From a checkpoint of a small transformer trained on Wikipedia.
Size: 22 layers, width 256, 2 heads of 128, 17.8M parameters.
Training: a variant of Adam for these matrices, 7054 steps.
Each number is 500 + 40 x the weight over its row's rms, rounded and kept within 0 to 999. Layers, rows and columns count from 0. Numbers have three digits each. The size before them is the row's rms in percent of the matrix's.

# layer 11 MLP down (transposed), 704x256, rms 0.0863, rows 267-300, columns 128-191
104:450516417551525463462492433514470435547534499430474461513508555513435506474544482470478524460480490451464391548517547467504481537498472426550486488530568537556495567482536492508484504582562493
103:481552530491481536511417545533508503604471485454477489473448530436521495493515475471411538494462526490507520548451458453520481470519520502477494586495527452513527463415557505527476534435410540
100:482509576476588484565477492501531501543554509539528473510486475471530494478488492486415539538488494594439516417567528498543495501483466520509541510498472491543519563418505447550456574491522493
109:515433497519458426503530573488477494529474480452433528508458501445486512514494562465565519519506583528536569466420462490597572513559457496485476519546496468469489506475475512466482479450525533
095:439570559472455444562466567548515490512491470495488510488483513502600496505493478478462469489593476515508442476461434525497575450454539484468521443522558492503489487547538470499582536465485507
096:450405511531483503511524467488501523507493511513465541564488444557486449405493513559553563495545483488452554451482494534568515501526553532524526512541510508564493489527499540449472499522468525
100:484465505507520549484476487479516529560487527389486491490488551501575538538442500526519448508552534407450470480488518535516496508546555495520510532467537510544516433550551455470503522565610519
088:537425483487579487505475522489488556558500524467459508498429473473563613483486435480576481444509506521506469540430527486539538490438515483433581611551501442504542575532512478530507534483523473
102:491535444505580499511445453483507534512507526430487474541506461474516496573478487599467534500490578497554490442533534535396454518496471469455563439501449531518472521444459477437535435517574503
102:496536521520479515561541443476469477507477455534519498506472463468646476452452572551555503467530490521525494491458483466426502526514543510422530573532554517524458494463493491521537565396536449
103:491392512518496484547537506549415483468495532463589493550451429533523544443507434516465495467510485483485510533560547417482525508460522502438534470520567481574457454489470451454561539478551507
094:501477489556518528494448498517534524460469531510527501563451511581440494470563505546530553553487526516532455497513536561557504457577529510481493527478480498510552454441475483496534599536492473
104:445427529502406480519510500493479482526500444572670528447467458439565546472406495543552533488433498530545519548553552501535481501452521515483508543556518458483467549442474520498515537461415489
102:494444477500468451436531505474551516541511542555499415532510490522479557477564491527609490450538484458557407489482524530478503516529484480505458553470479484467518519500457467505453498478496488
100:497493499444535491493498471521567426449570460462442494481486464462534476581506539520541580524558491514484488525539515509412485543488444543517500514544537550560446488530511576499508425513456525
091:553510546506489532493522459479484540529518540473456532394427439428491570531502553465510498449565437517502485485435483502487445491471541464491534505542537428480458545458518464526515497469519508
103:580498494585519462581491502561483502591449558516533517462517537511580597488539468441494549511491535540536491478440544487473477510444531486481464525462547506527505485514492499493480571523497537
101:527433509516487476503516467454547493505490554458500550519508456477509572485440542536566459462414536522515480524506529526544514526489540457528500497512541470557560533475480508460518430465519461
103:417494502538545472445539471533505451489531532553458508519518506479491479578526426444491512573492495475491550499555553474509468473524452509516524474483473514451535493567540438574491564479422416
092:465469474538461458482526508482494501529454547512487502526459526525456533557498467537542528554485498510472586429460476543522538498447553468407448554588470577572505532458500510483579512516480495
102:457477541525488499513480508465527492456536430437438501524496468462440566479448530590494459577499536525516514467530514449518602456442486472459490484562492542539524433441551539515469475526474510
102:434470559496519561490508463509568439537463477457439423445462538501464436523499525490524495479522502479522519520455544487584543519498490541488514502375546573477481455473497588526469558506490461
104:531544523566549464411490532514497452540512443448449508531535471487485546460492474520441517526499496462522489576508462484463526560495446581493489466469477460529473557520552447486569611552481479
102:529473524549537528441508459537458529500498552427540408450466485451500501524502525570513506444569461480448462511533432460514513426500495557520494506498461576551553420533520520492564449472499483
102:606453441504556588398526462500519424454494518512568533472584441579543561487473418470479540444536524495486567528503502466496499549488494471539474511437569510525504543481522479472538402487531476
093:521446486489498547542473531511420507456527505502538534481475438542417506485513533471491583529447506529521512474510611518494546469516550560454482438460563446472463500492499475535519466443525484
101:543458527493543485533548526487493447472449542413510480492495491521531539531449458497501566498496524503312497489436505494505523502478503544545494497515535478479476495506479484527559509478493490
102:498492554470460469493439504520574485506571459549487505535538519511531459442540458486499494542513402525477462507511538399451371508495544462484557412480512531553492487559494437531501407519483522
096:533414468526424462480521523481481496523472526491523542476518451514545440524501465529483440517494499506497506506527473473471562489514470575450465486415454467552461501531445548506520502459417432
103:574557491478555528439502453519488438522506439453537556558552510482440489514530561489473446494534483519551456501476517468461582493573473442543424571503441524522447570438437532443591443539419485
097:461504496450544515515485496554475455452497522560550484550513493600474471530521557470489549520461431503472513456470489495524447500467542511520483492521527496500501545411497467494495490572525495
101:503447521511503527511477462522596487523480509470514462499463458541502522467463494527531544567470518496460469495571552441546513472477473515440464533488487505508507520502500491475580496514529446
101:480541514550486490492552481457504538560469557552560535497469461489446527522568507525428575466522439470522481450459460513509515528503454544503532461470491520483528561546473527514544484451403536
101:503512465496472524613494560489521467490491442537493449485522568569500477466512477502450503522471510512484541468534529462534484523565505454492448457476430564573529536471540482537487529498492500
# layer 11 MLP gate, 704x256, rms 0.0888, rows 268-300, columns 128-191
107:504507540499532501478477502494504525467507525440495448461456492504581498471518487512565523472452524425403514451537508536506468475463554516549517577524613503504544398502467566573464501464516497
101:450419513469469542486483561466479482450536448481478508492483562559556469444543528525486473491546513482502565578485465463479488528431557473453524502548479469499515460533538511511526488536519446
103:480469473527525607548578516509482525543449451477493480512472501510466513555498561536550487476479486485465574491509550488480493527487541505419441456470497512483515476525540496473520516468461492
097:509484539426561543532566472468483562448443556501549565463471496512440499471487448479498436456479541545476534511493563551426465539560500514508459468511456507490537461521508474485509501466500488
096:526562547461596490471465497554506506464478486490510495476495462450516495471493530568557497568502461544509470503524479502522539465539487450482553509483531403425528452521472539537513550562489523
098:561511452496449526513586506504463534518422600457483520512449514541519457486540526552511494532462461487556461495478507440523438513523442589460474548539546475548506501552615476522566497469488458
100:505494517534543468431461475542541591447458462450519521563454437541534532456515550558487487510487525595521512508509525509538539459555479512530523569526485475463524480489504424542510537466479501
105:543504475498445511591459575492491539509456511502495524499505514460564531517558532470551553505474515454538498519482514477475465492466579438587473489548495536588530449502553540532477501436624489
101:455481515474533517453513485532466415514436484402521502529496501464531420529539486525587505436581483398490450541429509457594487499496499490553574526498484512571512448417548486516535517476521577
097:522458446418513475549517469505500433522480552508527483464436501542489511470533499531463449455489513465415494528568517488417497442504513496464474437486446537481464534500393500554514491501472532
093:471504468484564493443457501484510429515487431473527464491547508433504456498461519455447448423530495486387485528534483505477519497529471450451459463528518515447483462579531532550513531475505479
098:441531523461488469540476538565425503462455509515526590550499553480546404548434554464569492395460474540434498561511538477533453550470463514487548523507514461581530535441469504499492573492451491
101:526498525441478467511502504479550490469508505518547465518486542511516442541545493491549498519502455433500494520511462563473467491522553492512481483489539498475596454542489523502536575479487489
099:497529471500536491496560477437550426520478462465576464516479473579536507486460485530566476475475527416497540514492485536526453503487455529492455507543597482522528523493530423506482529495568444
097:494535455454483487505511526455444560545472494595468456545512562509456529489536440508511484486502506504451494536521502589487481519504491489469510472531418543467511462420529471522484536549479416
100:554461475435563470606555509545519529480461503481554488464523471425534541565546544525498426443477442499507499516521522504469415453511497512504422484555493496521548509538534512521531593517537456
090:535493469501521445485492470416515524558473529482526453474513431489483519494445509512570510429441505492544509601502513498548421550428509434558579576522486476486495481478557504530514567495463523
103:521474473474509542580532426463462455526442467508514494503486451458506500453432548497493480433543485490546450451560534510475451517497468416483500568447551530442592480560537539501565513470490502
097:539567517473436491526454503480478483518483486561464502520495503515547469543488452444527519485477482472562486486466395458441550487500527541609490506546445578495439473506472521482531484543467591
103:498559491527504482521496475464503489535476440460536429486521482532442510574479527498536405607523484532504511507541545492482513504496559472498468507506491546455530475490544472552535516543484521
106:562497526403424490544530478467482416477491522515541443501529511502527479449522554489503453494549475542526533471474543527481528478536602498493460523552495490512522529558470507458530404560558466
106:518472535525526533497500494502300493500438486509492454535544406542548546529472492571489489459566509432445569497525531496409541524498500509554485494427540526511534434516485570514475528537498532
102:436497529548534499482542494572479595523517579534486422536520518501471462500444520561455519513447490487475473530503522491492533519460488519479477492531504508494505503426410505565534507572444458
102:477443539544413491499487437468445419551489492454498431495492482482519467517546487541514452455476539473477580545512496546554510469513494464487512500607518454513562461480549525470477549528531475
100:447547463494449479472559527455474513445449521514538526496529406512509504547515472460538456483537505458447491591544495451496483508441557625500490490498453404493579487567473464517548456573529614
101:552528545498548573514487442534527455546418522497503482431466513557493514463444537508558475477468462476466459500549530504471480510486548487457394459530541463461574526476502621448503437534538500
098:490475525448537521602546576444520466456456521416552468557486441499571472485487508438491591454516441515417545559550564497538530487489506529516505527512516420480541488492407491592598451451480461
096:531597564506522512444457446515484408536432478489505485450455507507502571454417513576517535503516574473475526522482427521437477532570500457577545592565526533486512453479506541485483442547457543
102:472481519472509556520483488495482566462480542483465487503439538494529512573540504542551519505469440468492459520477470471485502499513484467495432435531521482556469440507515531520505508543525486
095:503501513444453494457532476464499526511483389499452459494506548556468555431446512528476439493429519568584502510475480508500462499429451462491487510487480478451490497494529610542474532496486450
102:508467514405419515521551559530424494509530536474550545499522416478487523521540476500557441495484471481513572562601428509442573504472504491521543443474595490532538544546497464492473468480477501
101:484483484512508488466510583525485497479486532504503537435519492591516519492425470498485475509439460542503550465492440443469541530505482419534511522553517500503485435517564561485583522480472451
100:505490468507490400524481530515435482449406474478493540613476456506468500532504465465533468448490516411420510472532506476433373574447493501546573522531555531537503420581513502472474470474455519
# layer 11 MLP up, 704x256, rms 0.0888, rows 268-300, columns 128-191
101:427518478507468495514490489503465419533527455469508433544474550475500407539469519536494511498497452535419526517458480607550543501497501511486515507426486494440466540476520500504540491505554489
100:530439552440519525495536463526518534456531546503491449403486484437564508516515489529450492494499488475517485499419497452465559432476496465578432496524481490500478539603564489533499490485464548
111:553451487557524556519423487481518422470545466513537456532439548508522485486537586518531447478541524492465545500543446567525479547526588483485571562472508491444514403458489507454492521492467495
095:499544468525448511512542400506488533469530455494605477498529525464455509457550532478455488514472488516507461478469586559576591469518513506516458413493479521510510607551471453525476458532503409
094:528544443483459440513620583466496569505497474487448503493534546481483450524524499502488538511572389498521482552534502579522519476470518520523449498487443389419512553489589481571418505526553551
099:490491448485548498470506558438439502531495576464525532484475424554474494479484529471535517452511438560556518540423566498522517488506555549506573542557547589509531576420512469456530491507479514
090:474604479524455504512590476488506482539502486494464525437546618497489463492482533541430487508564439432497471448538541530512527543430525472543437487439537555551507495472562456477486447533540558
100:446517525468567567472487502519533526555493454501479509546477519503517463468488499457466462519464578440476556495496557461489437462481531505400532520472498447483500465515558513564513588500536491
099:510453518437551447511447544532527421496554484540491470505485486504518529463478422464488516473444443484450464539505456454480458413500521543514549464464459433476542523495497495526423469512446503
099:544463442557502509404530480517493597472501499450516487512480508549512498485464488526586507550470528498485460478447520478447419481479474464517513530414438494494561469558518509513516490472524602
093:511544540484514455501484530484484496492501513499521475456473514454566510574486520438506554411573506500476444456516495511487420528487467536523502443484414539560539497526447524460535478438491506
102:476523452510543466504499423502461530521492438498467488486488478459500495454522519538513523572471464423497496535548517448491486401524522518479515461459448494508495570544537448477473590549501460
103:526480529479461523428553478494519422508473503500494481553465512520482560464518502521515447467455488517542515504530500471528505500472433496464523455563507479494517429540490509510410471545616555
099:510537545473473487437533481496508605514587545507517503474442493537529497429459546489477498523513509514476516455564539454483430550413456514513507543496550533511484553450524538503494472458545514
093:533508567475461487459436485504449444487502541549543504440472483579562480492525457603461513492511447458459508531548524543506463401468503582435451489452525559514471431523450490501530538510510455
101:494614409497526485501482600530534498507543499464515508484496495556439533522510556460479528502484482502466535577562491479443478434455454513507517489477493510546538488468492519486522492532505431
104:484486506476526572593517549467491482506471469448510524472565491531484511511493522494527493490557456485481490466476535540499554512496561540498536466521545493562486549537487482495436539505418413
102:457440535504543436512434480541558511510504492486519481415482499437532538497529432473529484436462459469529407529425509458548485441545502523562558521446465482562456492527458509565494535533526537
091:594491452419470537492511538492487523542566484456515482503536507490527484390467523429499465503485547455550389568506539460504475471488494539488553501458459458484494536505488517506463434524486473
102:438471485487490518463559586505498483364494542554447497472417484467501471440525471365576601520498546440533524572488435561535532524516538475557521431501457503411469559531549498496529519574480489
103:479524534408462490524422554534555506590452479546511506481476449430446472523523478489469506530448529529503459445512565442427495550547463507460487490489547492507432439538485525443567529533582516
105:479434508538509520540415530476467547511471543468576509509488472488458521493529519466507490537519497465505510515504471441514418508488584547436462517512480485497500512569441527513475501495555482
101:579548530501482466419426559537498533456542508521529468500483521524556569462511510435505441504471530485515546524542490518468501437549492481539479516515470486492527563477503430579426475491489468
106:520465519503588511558502454500543533554474503539532577521531506546510468487503465426524509456483492451467476493570517476422438486533516547507499503466620509544468500508452518498468520495578521
098:529512478537522507479522476490420418457526455494498450435561464539558470499509499475496565512469557494461572508547510515526448482456582555549456402496450495483559429501443586503548492563469554
104:534459494487487493446503599504480495568520457557476486533522471495512441484553398488538492502497419549538496538462539550458502542527593553468492475520565446550529506406503483476494541508553492
103:475525529439521507569486566509530510492503538520551432552484480512495436614526443453429575568573486480517490507469545475552493527534494506503474509452456495450497443446440472588527479456434471
096:451449526467466492499462466486528476492494564519560434501555529514531510513543466507531535584548435407447504456523489486478443466497556498473421492469486522451454533529509450548485538593523503
101:513590567533483504547525511572477526535496533459545445483474506413457413581535521508514493427439554524479516536466460493474533468503491497488519545485550435540474449478505492493455473500567414
098:499550512481492514490469493533503509535516486481435570450502487458505516499529539505501483505528523420523433548533489451492539595513512511543496515402479437592471478548520505499532479416450551
102:534439500378531523470445478504395467462436509530495479534514511481441507531515545496486556445466474442452466446464490579492513531520492466462428473478415529544472475515503518457530464469484511
100:532522478511472530481459584444495461505454540487516498474471519488447508559495539500497434544511492587506558562560479477529449469483544472483419511482502493536505496492500482433473527518516536
101:485519466488486507475484459525595473580508536502486511453582583500493554424521470538393439480528445476449443503553506528469503517584460466502463488469558475491523511538523508544492496555447479